Each number is 128 + 24 x the weight over its row's rms, rounded and kept within 0 to 255. Layers, rows and columns count from 0. The size above them is the row's rms in percent of the matrix's.

# layer 2 attention value, 160x160, rms 0.049, rows 47-63, columns 0-159
size [ 73  85  70  59  75  62  97  96  81  69  97  81  67  96  70  68  96]
[[120 133 115 126 161 121 124 124 142 145 119 134 140 138 121 134 117 200 144 126 175 123 129 122  78  98  88 132 154 145 135 121 134 110 158 173 130 151 131 130 130 115 139 158  96 131 120 133 129 129 133 159 130 137 114 110 148  70 160 120 147 128 133 109 111  93 125 128 159 161 129 143 148 131 163 129 118 117 115 128 120 127 120  99 107  41 127 136 159  93  60  94 156 123 149 169 134 121 146 139 159 165 132 101 173 141 114 145 127  80 137  84 116 125 129  96  96 146 105 138 104 142 117 110 152 148 120 134 119 155 115 171 110 150  58 145 153 152 139 137 110 131 138 145 109 138 135 131 115 181 158 121 155 101 153 145  93 121 103 100]
 [142 137 117 101 134 161 147 147 119 132 138 118 134 139 121 132 123 150 163 133 107 112  89 129 100 145 114 139 119 145 135 105 131 149 113 118 132  96 119 119 133 163  73 140 120 111 165 152  95 128 118 120 127 119  82 117 138 108 117 112 121 129 209 160 129 149 124 108 139  99 136 128 126 119 134 116 113 128 152 129 122 129 111 152 131 255 121 136 144 114 163 114 127 118 160 152 159 133 136 132  99  89 117 117 118 124 103 159  93  79 177 127 152 140 139 100 142 128 105 136 111 116 110 139 138 111 134 140 128 120 140 181 129 144  88 118 135 128 114 120 105 129 116 136 115 119 116 142 125 110 142 120 161  71 135  90 115 163 113 142]
 [136 135 200 131 124 138 154 126 138 146 126 130 120 112 145 118 103   7 109 105 160  93 147 110 112 122 121 111 150 151 125 125 133 135 152 119 135 164 131 136 125 111 182 123 185 114 130 110 123 128 106 119 138 113 143 139  99 164 168  99 155 143  80 113 114 143 120 129 134 150 101 103 133 130  98 122 115 100  94 133  97 117 131 119 103  98 154  77 108 139 107 137 151 133 143  91 102 129 142 127 102 103 125 140 155 130 136 133 161 116 103 127 147 164 136 146  92 119 122 119 128 135 173 119 133  84 132 112 115 120 124 175 146 169 187 140 119 149 108 151 100 122 101 150 171 100 149 142 126 107 148 156 122  98 127 128 144 112 106 126]
 [136 144 116 100 153 131 141 148 136 128 137 102 128 132 127 136 119  70 137 119 206 128  87 130  85 165 149 126 121 157 145 119 143 130 161 130  95 139 136 120  95 164 134 136 136 137 149 131 176 128  87 158 164 117 114 131 103 146 184 139 113 135  96 121 126 157  64 105 117 126 154 118 139 107 111 107 139 142 157  72 101 126  89 129  87  90 202 162 122 104 142 114 133 125 143 124 123 143 124 165 125  80 141 121 181 116 121 140 134 139 135 143 137 159 113 147 139 148 142 125 109 143 107 125 136 164 128  93 133 138 134 117 115 137 163 130 124 102  97 140 147 116 139 146 142 143 107 127 139  72 163 132 136  60 122 116 115 144 130 102]
 [121 136 134 138 129 105 154 111 153 123 128 158 129 130 136 113 142  26  71 110 116 118 165  82 166 127 138 123  96 136 130 133 128 129 136 131 116 184 138 127 145 102 172 123 166 135 102 108 123  96 138 161 114 107 140 112 137 143 142 103 135 148 174 140 127 132 155 143 142 144 128 114 132 165  98 105 153 108 110 140 106 125 152 119 139  81 119 100 136 126  84 130  99 120 162 138 115 145 143 126  78 163 138 115 195 115 137 124 128 103  98 104 127 160 139 142  85 118 105 122 129 139 186 106 116 116 135  66 112 124 132 184 129 134 109 136 129 148 126 140 110 133 120 193 147 118 161 137 124 172 149 130 136 124 119 136 131 150 117 124]
 [170 169 125 132 142 140 123 142 129 125 143 145 120  91  99 121 135 129  83 141 152 108 141 116 101 166 159 126 146 124 140 179 113 157 139 113  78 170 140 129 107 131 107 139 117 110 143 128 138 122 131 178 148 148 151 107 103  76 146 154 124 127  94 127 110 137 135  98 120 137 201 110 138 159 138 120 132 115 116  92 147 108 143 111 115 132 181 163 148 134 129 143  76 139  97 188 113 120 144 148 177  56 115 154 154 129 142 151 140 203 100 121 117 124 108 115 137 132 117 126 140 127 110 120 138 135 138  96 136 144 127 122 109 120 115 144 115 109 122 142 101 140 104 114 136 130 141 135 163 187 147 120 106  76 119 151 120 106 160 134]
 [117 187 122 134 113  98 118 152 108 106 151 125 156 116 141 114 119 119  55 145 141 102 133 118 130 136 139 136  99 168 123 128 138 151 121 126 136 139 132 124 152 156 127 205  94 112  76  93 132 135 147 157 115 127 141 172 115  89 156 125 131 138 108 123 124 127 154 138 125 134 112 166 104  91 119 114 137 104 126 145 137 129 135  98  94  88 132 127 153 124  69 198 135 139  72 125 121 123 132 160  75 133 134 131 132 128 134 123 138 138 112 130 119 128 101 119  33 107  94 111 157 119 148 132 109 147  99 139 123  95 134 132 124 118  83 110 117  99  75 144 124 139 112 155 132 109 132 139 123  98 149 151 141  91 130 133 107 134 130 122]
 [121 168 144 124 111  92 134 156 104 108 139 130 149 113 141 132 128 125  62 164 139 106 146 109 105 124 139 135  94 159 133 133 140 148 115 145 138 146 123 132 166 129 133 195  88 100  97  86 135 124 145 153 129 140 113 175 129  96 167 136 141 136  93 114 118 125 150 135 123 148 109 151 110 118 130 110 130 103 129 157 140 128 112  97 105  92  98 118 144 115  67 185 131 140  68 124 125 119 131 158  72 152 126 141 100 123 127 123 146 156 100 116 130 131 104 111  43 110 104 122 171 126 144 122 102 156 102 125 134 107 135 107 118 114  80 127 109  96  99 134 105 147 123 181 141 131 138 139 129 100 164 146 159 104 133 147 103 129 126 117]
 [116 127 151 117 148 119 128 125 101 150 124 131 176 157 136 135 114 212 186 131 117 170 122 114 144  84  88 145 119 146 129  84 121 100 111  89  84  76 107 129 119 124 107 136 133 121 133 176  77 140 161 109 136 116  53 134 151 101  88 123 139 135 193 119 113 113 119 142 151 163 120 115 126  85 152 150 119 116 162 146 144 140 119 123 131 204 109 140 122 121 105  75 113 131 160 118 137 123 138 117 131 125 157 117 166 147 106 125 111  84 154 104 126 116 144 132 149 126  96 146 108 130 108 142 151 119 138 161 146 132 131 141 125 130 105 138 159 146 146 111 113 135 111 110  99 123  93 119 135 132 152 134 134 148 147 124 130 142 126 122]
 [123 130 135 118 138 149 104 111 125 134 136 126 108 138 138 146 129 148 145 125 119 113  85 123  56  55 120 139 125 153 121  80 150 138 116 156 154 103 113 117 114 146 112 125 123 167 149 121 151 144  98  87 126 131 134 139  92 150 183 138 134 148 139 150 130 112 127 144 161 142 107 116 117 115 149 136 116 119 141  94  96 134 163 126 120 143  91  66 134 136 140 100 135 137  93 110 148 129 140 123 127  91 129 132  65 117 137 156 136  77 169 127 119 145 111 122  87 144 161 137 116 121 118 153 158 136 126 162  90 146 129 224 148 171 100 142 134 139 106 145 129 125 127 125 112 110 119 121 119  54 138 131 134 149 153 142 113 132  93 118]
 [132 118 109 127 126 139 148 173 120 141 147 122 105 101 113 133 143  26  83 116  84 130 140 118  90 144 129 114 160 115 136 164 149 126 134 196 118 151 129 132 165 122  97 128 116  99 135 112 116  69 133 164 140 123 113 113 124 161 117 127 120 135 119 118 134 146 136 153 148 156 132 143  64 118 152 124 156 108 118 140 133 112 127 123 143 110 110 123 134 116  97 120  92 163 123 114 140 130 133 140  75 143 122 122 123 135 148 125 145 137 101  72  79 129 117 117 127 142 122 136 158 123 136  74  92 127 129 106 131 168 130 138 120 140  69 150 126 139 112 130 120 131  70 198 155 115 169 122 105 149 115 126 122 131 136 125 140 154  98 131]
 [133 136 152 128 144 115 155 159 134 110 136 121  97 113 125 131 129   9  97 125 116 113 113 104 144 172 162 117 128 139 131 133 143 126 141 138 102 143 149 131 162 151 153  99 145  94 157  80 167  74 114 147 141 127 157 121 144 207 119 135 100 117  66 116 132 194 123 131 108 102 135 112 129 168 111 111 159 144 134 133 123 115  94 149 157 149 151 147 101 160 131 142 126 118 137 110 129 137 124 112 137  68 137 144 130 131 131 124 116 153 111 170 144 151 116 134 162 107 120 131 153 126 157 121 100 124 134 110 132  90 133 108 127 122 168 101 121 106 147 135 142 123 126 168 172 134 148 130 103 119 128 112 145  92 128 130 138 114 148 128]
 [127 141 127 121 156 118  91 135 136 132 110 127 120 139 136 132 141 177 124 138  51 207  96 142 111 158 152 156 117  99 134 122 138 151 128 154 126 140 125 136 163 149  59 127  99 148 143 110 166  82 177 164 139 140 110 112 161  89 111 143 116 116 125 131 113 120 159 108 133 133 135 132 115  90  97 136 113 148 146 130 178 129 139 122 139 116 109 128 143 123 114 115  43 114 195 147 155 146 135 132 168 143 133  92 127 142 104 146 103 124 121  94 115 121 144  95 117 130 102 133 116 115 101 137 125 177 129 144 121 111 121  90 116 122  92  98 125 127 132 123 147 124 149 126  76 135 130 131  90 136 125 131 149 131 165 123  90 147 120 127]
 [116 120 131 140 154 103 144  94 130 126 122 115 107 137 147 128 129 108 150 130 183  85 121 144 159 107 155 124 123 125 120 121 121 121 140 109 184 142 147 112 161 131 192 133 135 142 131  76 169 124 109  95 110 130 175 147 120 133 165 128 141 123  64 132 138 132 102  81 112  83 111 128 177 160 102 116 152 184 133 126 123 137 135 123 140  81 153 120 104 144 120 162 175 112 145 112 122 131 108 121 182 122 130 103  89 118 124  85  99 151 122 176 121 119 116 170 136 106 142 115 115 120 158 134 110 140 128 105 126  69 130  58 136 129 155 110 113 132 161 134 178 122 147 112 148 148 116 128 153 112 139 127 148 135 109 123 131 112 134 132]
 [139 101 160 140 175  86 157 148 134 123 137  97 135 112 123 132 103  50 129 122 154 142 108 118 101 135 137 131 143 155 134 141 134 115 163 169 111 156 132 130 175 154 151 128 139 126 109  84 161  65 103 174 144 129 103 118 158 123 137 140 105 105  61 117 117 152 102 126 121 128 130 108 149 148 119 123 147 151 151 102 114 115  89 135 133  68 178 171 115 125  93  91 158 112 148 147 132 127 125 142 184  88 149  76 166 122 117 122 114  84 131 110 134 120 126 152 113 115 123 126 156 145 118 117 129 150 128 125 136 144 124 153 114 136  81 130 125 121 137 142 132 115 112 170 180 147 147 116 112 152 163 127 142 118 117  99 117 128 116 114]
 [140  91 166 139 143 130 154 157 149 124 122 109 136 117 122 132 121  61 104 131  73 143 101 138  99 180 179 133 153 144 142 163 119 136 121 147 117 134 121 133 106 106  86 122  91 112 161 116 154 113 127 138 161 154 103  83 123 157 107 118 116 137 122 124 112 161 120 127 130 116 114 123 111  61 138 141 111 130 152 120 165 117 154 153 124 138 172 157 139 113 142 127  79 147 139 137 134 119  93 126 170 120 116 149 175 149 128 136 160 115 103  91 122 118 113 122 114 122 114 145 133 148  90 119 107 166 127 144 149 159 134  32 146 108  87 114 117 120 147 109 153 123 153 169 141 126 124 125  97 100 119 111 113  88 131 101 115 157 133 125]
 [130 141 102 142 123 119 136 121 139 103 127 130 131 110 127 118 117  89  70 123 107 109 150 127 130 137 147 124 118 171 117 143 122 145 133 161 173 163 128 123 138 111 156 165 147 139  80  71 174 114 124 148  96 143 157 124 126  86 141 141 123 132 112 140 132 135 157 159 129 125 130 147 139 128 108 126 136 125 109 132 134 121 123 117 123  56  73  96 133 121 138 186 110 123  61 106 131 132 133 130  99 130 120 119 119 123 121 134 136 124 112 112 130 126 125 119  27 131 144 114 153 131 161 137 135 144 108 138 115 119 130 179 155 110  34 139 110 124 103 146 148 118 152 145 121 126 169 146 140  69 127 140 128 111 138 158 111 110 116 123]]
# layer 2 attention output (transposed), 160x160, rms 0.0507, rows 47-63, columns 0-159
size [ 52  63  48  36  61  40 122 120  89  45  82  69  49  93  42  43 102]
[[175 119  98 140 131 124 131 169 113 124 120 108 122 125 117 123 140  97 137 107  69 142 116 120  95 147 130 106 101 112 137 163  64 106 131 114 135 157 149 148  81 110 142 125  97 125 120 133 138 122 121 140 124 133 208 114 118 141 127 149  91 123 113 175 182 121 136 144 114  99 161 113 139 189 141 102 116 145 122 112 127 111 120 127 106 147 148 102 117 147 164 145 164  89 149 109 148  89 103 146 153 145 125 136 126 150 163 140 121 119 110 126 105 119 133 164 122  99 198 119 167 101 158 111  98 131 124 116 159  72 104 125 169 163 115 122  94 125 126 148 151 113 145 125 154 107 126 150  98  88 112 139 134 143  94 135 131 129 105 110]
 [118 111 120 139 107 136 150 115 111 147 128 123 106 127 123  95 126 114 141 106 145 126 160 123 172 129 174  78 135 147 105 149 130 107 147 142 137 154 102 130 140 142 110  79 142 126  78 137 142 121 105 122 106 140 156 154 117 114 115 144 154 139 111  90 180 143 159 152 174 138  83 130 135 149 159 112 133 133  60 134  94 107 108 139 144  67 155 116  88 123 138 150 143 169 129 128 159  70 127 122 180 112 117 118 104 118 130 125 139 144 108 122 115 144 132 145 116 152 153  95 130 114 134 106 101 143 122  88 124 147  89 120 138 160 151  93  92 125 159 100 177  95 169 133 101 140 145 127 143 114 112 191  91 154 129 143 120 111 111 134]
 [146 146 115 134 176 145 112 171 110 134 118 125 137 112 173 128 144 156 148 194 109 155  85 120 103 132 108 184 135  40 129 112 116 106 113 108 134  98 118 121 113 129 145 179 114 155 187 134 116 106 138 104  97 127 127  78 137 136 128 108 104  92 119 122 116 135 120 131 158 118 160 149 133 102 118 155 135 132 174 127 160 146 190 131 124 114 118 138 143 115 148 145 130 150 138 134 124 172  93 131 111 124 115  98 174 155 155 148 102 129 160  99 133 133 166  92 144 128 111 138 157 125 116 133 130 113 135 149 102 126 138  92 116  93  89 122 140  89 144 105  91 151 118 119  76 137 123 135  94 151 106 123 113 124 139 129 139 115 149 131]
 [114 130 123 145 104 121  67 160 165 134 135 108 142 152 138  96 161  98 121 166 121 132 130 122 150  95 106 125 135 133 132  94 103 158 126 112 150 145 157 151 156 141 128 113 112  85 117 115 127 132 144 134 103 122  87 153 133  76 137 128 136 145 113 120 121 121 173 153 190 171 109 122 121 136 150 113 155  74 107 138 107 111 135 102 109 166  92 133 124 134  97 115 131 119  94 145 132 148 120 114 132 153 132 114 122  98 129 138 128 117 153 175 103 127 133 112  81 153 158 124 153 100 171 134 153  98  98 124 104 148 185 102 163 146  94 129 201 161 110 119 133 130 146 125 150 115 136 131 160 151  69 128 147 112 111  97 120 106 105 159]
 [141 124 132 111 181 130  92 160  99 157  83 126 123  93 163 151 131 152 159 139  96 139 105 149  74 138 123 155 165  82 153 117  94 122 141  96 159 100 159 122 108 134 152 172  98 157 155 142 128 141 100 121 121 141 105  90 115 149 115 124 104  76  79 130 126 133 113 113 150 107 152 128 129 109 130 168  94 136 153 122 184 128 167 131 139 105 113 139 129 111 146 143 131 156 130 149 123 173  95 143  98  95 150 127 124 124 165 129 114 160 153 110 131 126 144  99 158 152 131 148 135 146 106 159  98 122 151 140 132  99 112 139 129  92 111 125 121 100 146 106  86 124 100 110  62 157 135 146 117 135  95 121 135 137 146 126 154  80 152 137]
 [129 140 136 156  92 117 126  98 134  95 183 113 122 176 154 132 124 110 108  90 159 149 139  94 118 118 111 140 110 134 129 120 110 158 124  95 167 140 123 142 102 150 159  79 130 112 149 176 129 138 131 127 108 109  72 161 132 128 151 121 128 123 146 133  61 113 116 124 113 152 102  92 130  86  94 143 139 112 127 114 120 135 119 143 116 135  84 158 154 121 154 101 164  84 140 130 120 154 149 130  93 151 137 138 115 102 132 100 153  94 154 176 106 121 125 104 126 154 150  97  82 146 131 153 146 139 119 109 129 104 188 137  90 126 140 180 176 140 107 156 133 158 139 107 154 122 131 138 147 128 130 133 163 100 143 107 156  93 147 103]
 [115 116 123 109 132 137 142 128 102 135 118  91 143 102 145  98 148 139 150 148 118 104 138 135 110 140 140 213 139 119 101 136 164 108 127 123 122 109  89 142 108 119 131 128 127 135 132 139 127 141 134 114 151 140 134 126 122 153 131 100 125 135 120 114 134 116 122 104  17 119 100 146 149 123 124 138 123 120 153 115 145 110 112 135 128 133 134 135 124 122 123 115 121 130 136 124  91  30  90 137 121 147 171 114 128 142  97 131 140 131 149 131 143 111 165 120 154 124 111 152 134  96 107 148 126 130 143 118 149 129 154 125 120 118 124 138 134 127 119  99 120 255 144 127 129 161 106 138 133 131 103 190 129 123 116 113 148 139 148 120]
 [109 116 126 112 132 136 142 125 111 133 125 101 138 107 152  96 147 138 152 137 126  99 139 136 110 130 136 207 134 112  98 139 171 109 131 119 125 110  88 141 108 124 130 132 129 132 133 149 124 146 131 101 149 138 143 133 121 149 126  98 127 143 122 124 132 117 125 111  14 117 103 147 147 114 122 135 129 109 149 110 145 108 113 131 118 133 134 128 129 122 121 120 130 127 139 123  96  29  92 140 117 144 179 118 130 142 109 124 146 132 147 133 140 113 165 123 152 127 105 150 128 100 107 147 136 124 147 120 144 122 169 129 118 121 129 133 137 129 117 100 118 255 139 117 126 156 109 136 132 131 104 194 125 123 117 107 150 139 144 126]
 [140 112 110 159 129 146 147 129 132 145 114 139  89  95 109 121 152 114 127 104 118 109 134 136 137 137 148  87 122 115 120 152 113 114 143 163 140 151 121 121 110 123 119 117 134 136  84  94 131 125 132 124 100 121 194 133 108 152 130 129 122 128 132 130 164 147 149 171 130 117 125 153 128 169 134  77 140 146  99 129  97 109 130 141 118  98 160 107 117 135 159 168 151 126 148 107 141  78 130 124 176 122 101 120 119 139 150 136 117 144  68 116 130 131 104 157 147 123 147 124 126 117 138 105  83 143 144 108 151 113  50 112 142 198 129  85  61 109 147 131 201  89 146 131 124 152 137 184 116 123 142 146 124 117 129 138 113 131  84 124]
 [160 138 109 157 153 114 130 139  94 116  92  83 149 145 103 111 124  99 139 162 110 131 100 136 168 122 131  81 121  94 108 170 126 111 153 127 136 164 125 126 121 118 115 103 137 112 126 101 116 100 170 139 181 160 181 107 108 143 137 138 122 154  96 111 137 156 140 125 164 117 151 139 152 157 144 133 141 140 125 120 106 125 128 130 143 150 142 124 129 119 119 107 122 138 116 140 176  72 127 151 141 136  88 119 168 152 147 151 133 157 121 141 143 165 123 150 119  90 168  86 168  79 131  92  86 126  91  93 147 129 126  99 176 150 100  91  91 118 112 125 111 118 166 125 138 151 137 116 124 108 124 147 133 142  60 151 139 154 151 103]
 [112 156 144 120 202 130 115 156 109 106  86 146 113 119 171 135  84 178 102 118 122 142 128 128  94 139 129 134 153  85 121 146  99 141 123  42 198 150 136 136  82 153 164 154 154 166 150 133 133 153 105  93 103 149 138 144 118 111 149 130 141 109 107 143 111 104 123 100 139 115 161 121 149 117 110 150 105 135 134 110 130 125 143 143 120 128 134  89 126 143 144 123 162 131 121 144 133 132 139 118 111  72 168 116 151 126 172 118 132 128 143  95 138 147 114 103 153 119 106 132  86 130  98 139 110 139 125 137 143  99 113 132 115  65 153 100 141  94 130 111 129 102 153 121 105 138 156  93 139 144 126 164 120 142 141 127 141  96 174 144]
 [103 120 138 118 131 122  88  83 152 134 149 139 128 150 165 156 110 147 120 129 166 153 145 132 119 120 127 174 143 132 138  91 141 152 128 102 131 104 115 122 138 148 131 146 137 148 139 165 112 155 116 111 117  90  63 124 147  62  98 124 170 135 146 137 104 100 131 109 159 150 117 118 135  89 107 166 131 105 133 139 156 134 128 123 140 131 114 126 123 129 108 114 116 143 119 145 131 194 143 121  97 111 142 115 119 104 103 113 141 120 149 132 104 122 159 106 116 167  90 144  74 151 129 151 184 101 144 149  89 158 161 143  94  53 144 140 173 140 116 117 111 103 120 130  97 111 132  81 173 160 100 123 105 133 135 116 134  97 133 159]
 [139 145 104 117 106 126 153  98 125 123 154 123 139 147 127 172  94 141 141  85 151 112 147 137 132 126 138  91 117 139 132 159 152 113 115 131 160 159 148 123 132 130 154 114 144 118  59 148 136 144  99 151 129 100 178 174 116 119 116 141 148 140 142 148 179 106 162 114 105 129 116 117 139 153 169  78 104 115  57 109 116 111  93 143 129 143 154 109  85 157 102 140 137 110 127 100 127  93 121 106 148  98  86 122 112 109 118 115 135 124  89 149 126 155 120 155 135 140 149 134 113 125 119 109 116 116 115 136 162 128  83 153 155 153 154 116 115 146 165  86 168  59 130 132 129 165 130 127 179 111 104 155 134 151 110 117 116 107  95 149]
 [114 124 129 112  81 127  88 124 144 126 128 118 159 140 113 141 135 100 142 161 131 144 106 121 124 134  92 154 121 151 153 100 135 126 121 145  52  78 140 134 156 124 120 136 101 115 135 161 123 134 145 173 151 122  67 100 156 114 116 145 123 135 132 129 123 139 125 111 117 131 131 133 109 115 130 158 124 107 158 136 138 149 131 111 131 150 107 137 137 108 106  91  78 127 103 152 126 188 117 146 105 151 133 134 131 110  86 128 139 116 155 145 122 102 171 113 106 142 116 141 141 146 149 133 186 101 151 158 102 163 181 172 134  74 109 154 185 147 105 147  60 159 102 126 136 100 103 105 126 137 128  81 120 122 110 120 129 159 154 148]
 [135  83 114 131 106 120  79 106 160 164 149 117 162 135 174 138 122 106 115 119  97 149 125 148 109 103 129 121 108 123 134 123  66 153 133  68 146 121 143 131 108 143 150 138  94 125 138 167 113 157 120 105  91  94  97 130 136  58 108 128 137 163 143 147 111 121 168 153 109 126 148 147 134 156 121 146 120  97 121 154 128 125 151 136 106 138 114 133 130 159  97 104 132 126 133 116 157 159 103 149 102 118 145 136  96 112 127 102 132 118 115 134  92 126 121 132  75 169 167 135 101 147 145 142 160  97 120 142 101 137 133 144 132 121 121 152 191 152 120 120 130  95 131 150 106  74 137 139 182 139  54 130 132 103 158 151 137 113 131 140]
 [ 88 139 140 134 114 130 155 101 122 146 172 142 157 127 140 131 111 173  97 123 157 132 162 128 168  88 147 111 121 129 105 114 157 166 114 103 165 147 126 129 136 158 171  99 170  96 123 158  96 114 102 122  80 136 139 206 134  87 155 108 131 138 185 126 140 102 142 143 125 144 114 112 136 109 158 113 126 128 103 138 117 149 126 175 118 124 131 129 103 154 109 109 151 121 148  94 114 102 122 105 113  86 118 105 101 109 102  62 142 107 107 146 115 136 102 141 134 126  62 116 113 133 126 138 159 116 100 126 123 127 120  95 101 138 145 174 158 158 122 122 124 105 126 129 115 169 180 126 141 130 116 164 132 143 144 100 132 157 145 124]
 [130 141 133  87 130 128 137 126 104 144 141  92 162 131 139  96 109 138 155 165 130 124 139 144 113 125 120 194 136 115 110 131 145 109 128 128 107  85 118 151 117 119 137 145 114 137 146 161  89 130 114 120 172 146 116 100 143 148 119 102 111 119 118 118 118 121 109  84  48 108 114 134 145 103 128 151 114 120 161 133 148 129 135 138 115 142 124 153 129 107 107  89 114 135 148 125 106  96 112 160 106 139 146 154 147 139 109 105 141 127 175 150 122 125 166 115 148 125  80 141 124  98  90 142 126 100 135 117 134 137 177 123 119 100 122 158 170 128 127  90  90 230 109 128 137 133  97 104  91 126  95 161 128 145 110 124 185 152 166 130]]
# layer 2 attention query, 160x160, rms 0.0831, rows 64-68, columns 0-159
size [ 94 162  83  57  90]
[[142 126 104 124 148 123 115 121 165 135  95 124 120 157 143 119 150 124 127 101 146 117 143 141 140 114 135 175 134 132  96 120 155 100 147 123 126 134 105 140 127 135 132 139 137 104 126 147 161 139 138 125 130 127 132 123 131 115 113  72 136 132 102 115 149  88 103 105  54 137 139 129 151 133 128 120 148 126 128 125 103 113 104 132 140 125 157 116 116 124 111 120 134 144 145 146  73  45 122 122 135 149 157 126 127 151 153 152 137 137 120 103 136 131 166 134 129 150 138 133 101 127 135 119 139  97 255 113 129 146 129 135 156 146 131 122 125 120 105 140 139  79 126 121 120 174 124 191 150 130 119  61 127 119 162 115 141  99 117  97]
 [114 121 149 116 104 142 159 117 119 154 175 124 156  90 110 120 104 120 126 161  97 144 132  92 117 148 102  71 128 136 136 150  72 171 113 130 136 135 168 133 118 121 118 120 130 143 127 104 106 133 130 117 149 149 147 120 105 139 147 170 111 141 151 131 120 161 154 141 197 132 126 108 103 126 117 149 101 117 112 106 157 175 141 109 118 124 102 143 145 109 141 119 131  99 107 112 177 200 147 153 120 108  87 156 131 127 121  80 136 121 163 146 135 120 111 111 119  95 101 144 156 113 101 142 125 162  62 139 136 119  84 120 106 114 135 142 139 127 163  95 122 137 148 137 144  81 125  81 105 130 140 151 109 135  90 150 117 159 151 172]
 [167 113  81 111 143 176 156  97 156 140 132 101 123 100 127 136 104  81 142 113 131 139 111 151 111 107 108 116 127 133  99  93 104 134 115 122 113 113 136 174 126 110 109 114 151 125 131 114 155 120 188 115 161 115 143 154 127 166 148 159 141  94  61 107  90 101 167 158 158 170 108 107 111 158 124 141 116 158 107 109 137 141 128 127 146 156 184 154 169 116  88 100 130 143 123 129 178 170 166 133 144 119 147  84  97 152  79  97 140 153 130 146  95 130 127 115 105 136 110 137 143 111 104 122 124 128 129 108 125 129 139 119 129 124 155 113 128 150 110  84 108 150 151 144 152 114 114  87 139 144 112 121 108 139 107  75 134 146 116 106]
 [102 129 179 134 133 112 148 146 106 151 184  66 115 104 116 110  98 138 104 136 139 145 134 110 142 161 123 135 132 127 142 141 104 145  66 134 131 108 153 145  89 131 165 132 112 138 117 149 126 108 126 108 151 152 136 108  76 145 182 116 128 150 154  95 118 114 170 129 119 140  81  70  89  97 155 150 100 129  90 110 155 127 108 131 113 135 149 134 145 127 186 143 119 117 111 155 118 126 102 131 115 155 111 157 112 110 120 103 137 115 143 149 125 110 128 107 109 117 156 167 105 127 162 128 110 102 134 154 183 135 103  77 128 135 128 173 137 101 111 163 113 124 121 120 102 109 150 123 125 128 166 144 103 146 109 116  84 173 157 146]
 [115 123 138 131 146 134 113 116 159 159 145 145 141 137  95 105 102 145 105 169 139 131 170  84 142 140 106  96 137 136  95 161  80 150 144 143 136 163 199 147 138 116 144 130 126 139 117 125 126 136 117 102 135 135 153  83 138 108 136 128 107 118 139 106 181 120 111 113 124 120 158  93 156 144 136 145 122 111 114 118 107 148 121 110 142 121 110 106 114  98 114 110 125  85 129 148 106 162 162 141 135 123  66 160 138 161 174 110 149 121 138 110 143 128 137 151 134 131 146 158 133 119 116 139 126 118 156 143 150 131  69 119 123 145 132 133 153 121 156 129 124  30 132 103 148 110 130 134  92 121 130  48  96 127 146 175 146 107 123 155]]
# layer 2 attention key, 160x160, rms 0.0808, rows 64-67, columns 0-159
size [112  90 138  72]
[[152  99 155 155 119 147 150 129 126  99 103 133 132 131 126 160 100 132 132 119 150 158 115 133 170 135 149  72 174 130 161 152  82 124 130 141 138 143 167 133 106 115 122  50 132 138 141 156 100 155  88 128 134 104 127  90 130 128 131 179 113 106 130  80 119 153 151 134 180 119 153  98 113 135 115 147 111 165 104 123 116 130 154 156 131 131 122 127  95 109 165  98 157 104 131 135 147 175 144 116 170  96 126 118 133 128  86  91 115 105 137 121 104 126 114 130 159 146 129 120 126 163 106 135 165 129  89 136  64 132 109 115 117 140 137 102 161 148 160 136 138 121 140  79  96 111 152  94 112 154 132 111 122 113  87 133 115 160 145 152]
 [119 168 130  88 117 109 139 129 109 120 177 127 149  98 117  67 146 127 137 183 130  98 167  97 110 106 151 151 106 126 111 114 146 140 124 129 108 117 146 172 130 150 142 196  98 117 125  99 131 145 139 149 174 164 130 184  99 145 131 120  74 137 117 129 128 121 163 122 104 140  93 164  90 134 131 136 136 116 153 134 123 142 108 127 114 112 148 131 133 155  75 160 119 105 131 103 129 124 132 137  91 138 119 125 119 152 149 149 134 157 111 168 126 134 124 112  95 108  93 147 165  72 136 156  85 158 126 141 172 114 126 129  88 120 103 122  98 121 101 114 100 143  97 160 170 121 101 107 106  91 157 145 138 126 125 117 146 134 151 119]
 [ 88 140 122  88 104 124 126 120 115 152 148 110 139  92 100  60 129 164 119 161 121 109 152 104  94 140 124 141 131 168  73 165 123 155 123 119 123 144 142 181 111 150 133 195 110 135 121  96 130 143 155 145 160 159 122 174  99 153 149 132 106 153 135  89 144 105 133 126 125 116  82 133 104 141 123 140 124 123 110 124 132 172 132  48 100 102 122 146 159 109  93 150 155 127 120  97 129 125 142 145 119 128 119 139 105 186 167 142 154 132 138 164 141 114 130 125  98 103 108 155 161  79 111 144 102 149 145 115 179 137 104 120 109 142 143 154 127 120 126 131 118 105 123 155 163 121  95 115 107 127 160 121 118 119 126 112 141 128 132 121]
 [ 93 133 134 100 104 119 140 116 136 110 144 101 162 134  94  98 134 158 143 165 111  97 160  98  89 126 131 150 122 120  91 164 132 134 104  87 108 109 137 170 121 136 148 218  97 100 136 113 127 155 134 134 144 153  86 143 102 172 106 163 110 135 132 111 163  98 136  99 123 118 103 126 115 152 139 181 105 137 128 114 112 159 121 103 116 142 139 155 144 122 102 119 151  98 132 103 135 136 130 135 111  99 113 138 123 198 145 150 117 138 128 160 155 128 125 123  95  70  89 175 141  92 123 137  95 140 144 128 166 113  93 110 105 127 126 155 119 126 135 128 138 106 102 151 169 109 143 106 112 107 185 127 118 155 116 118 143 134 151 130]]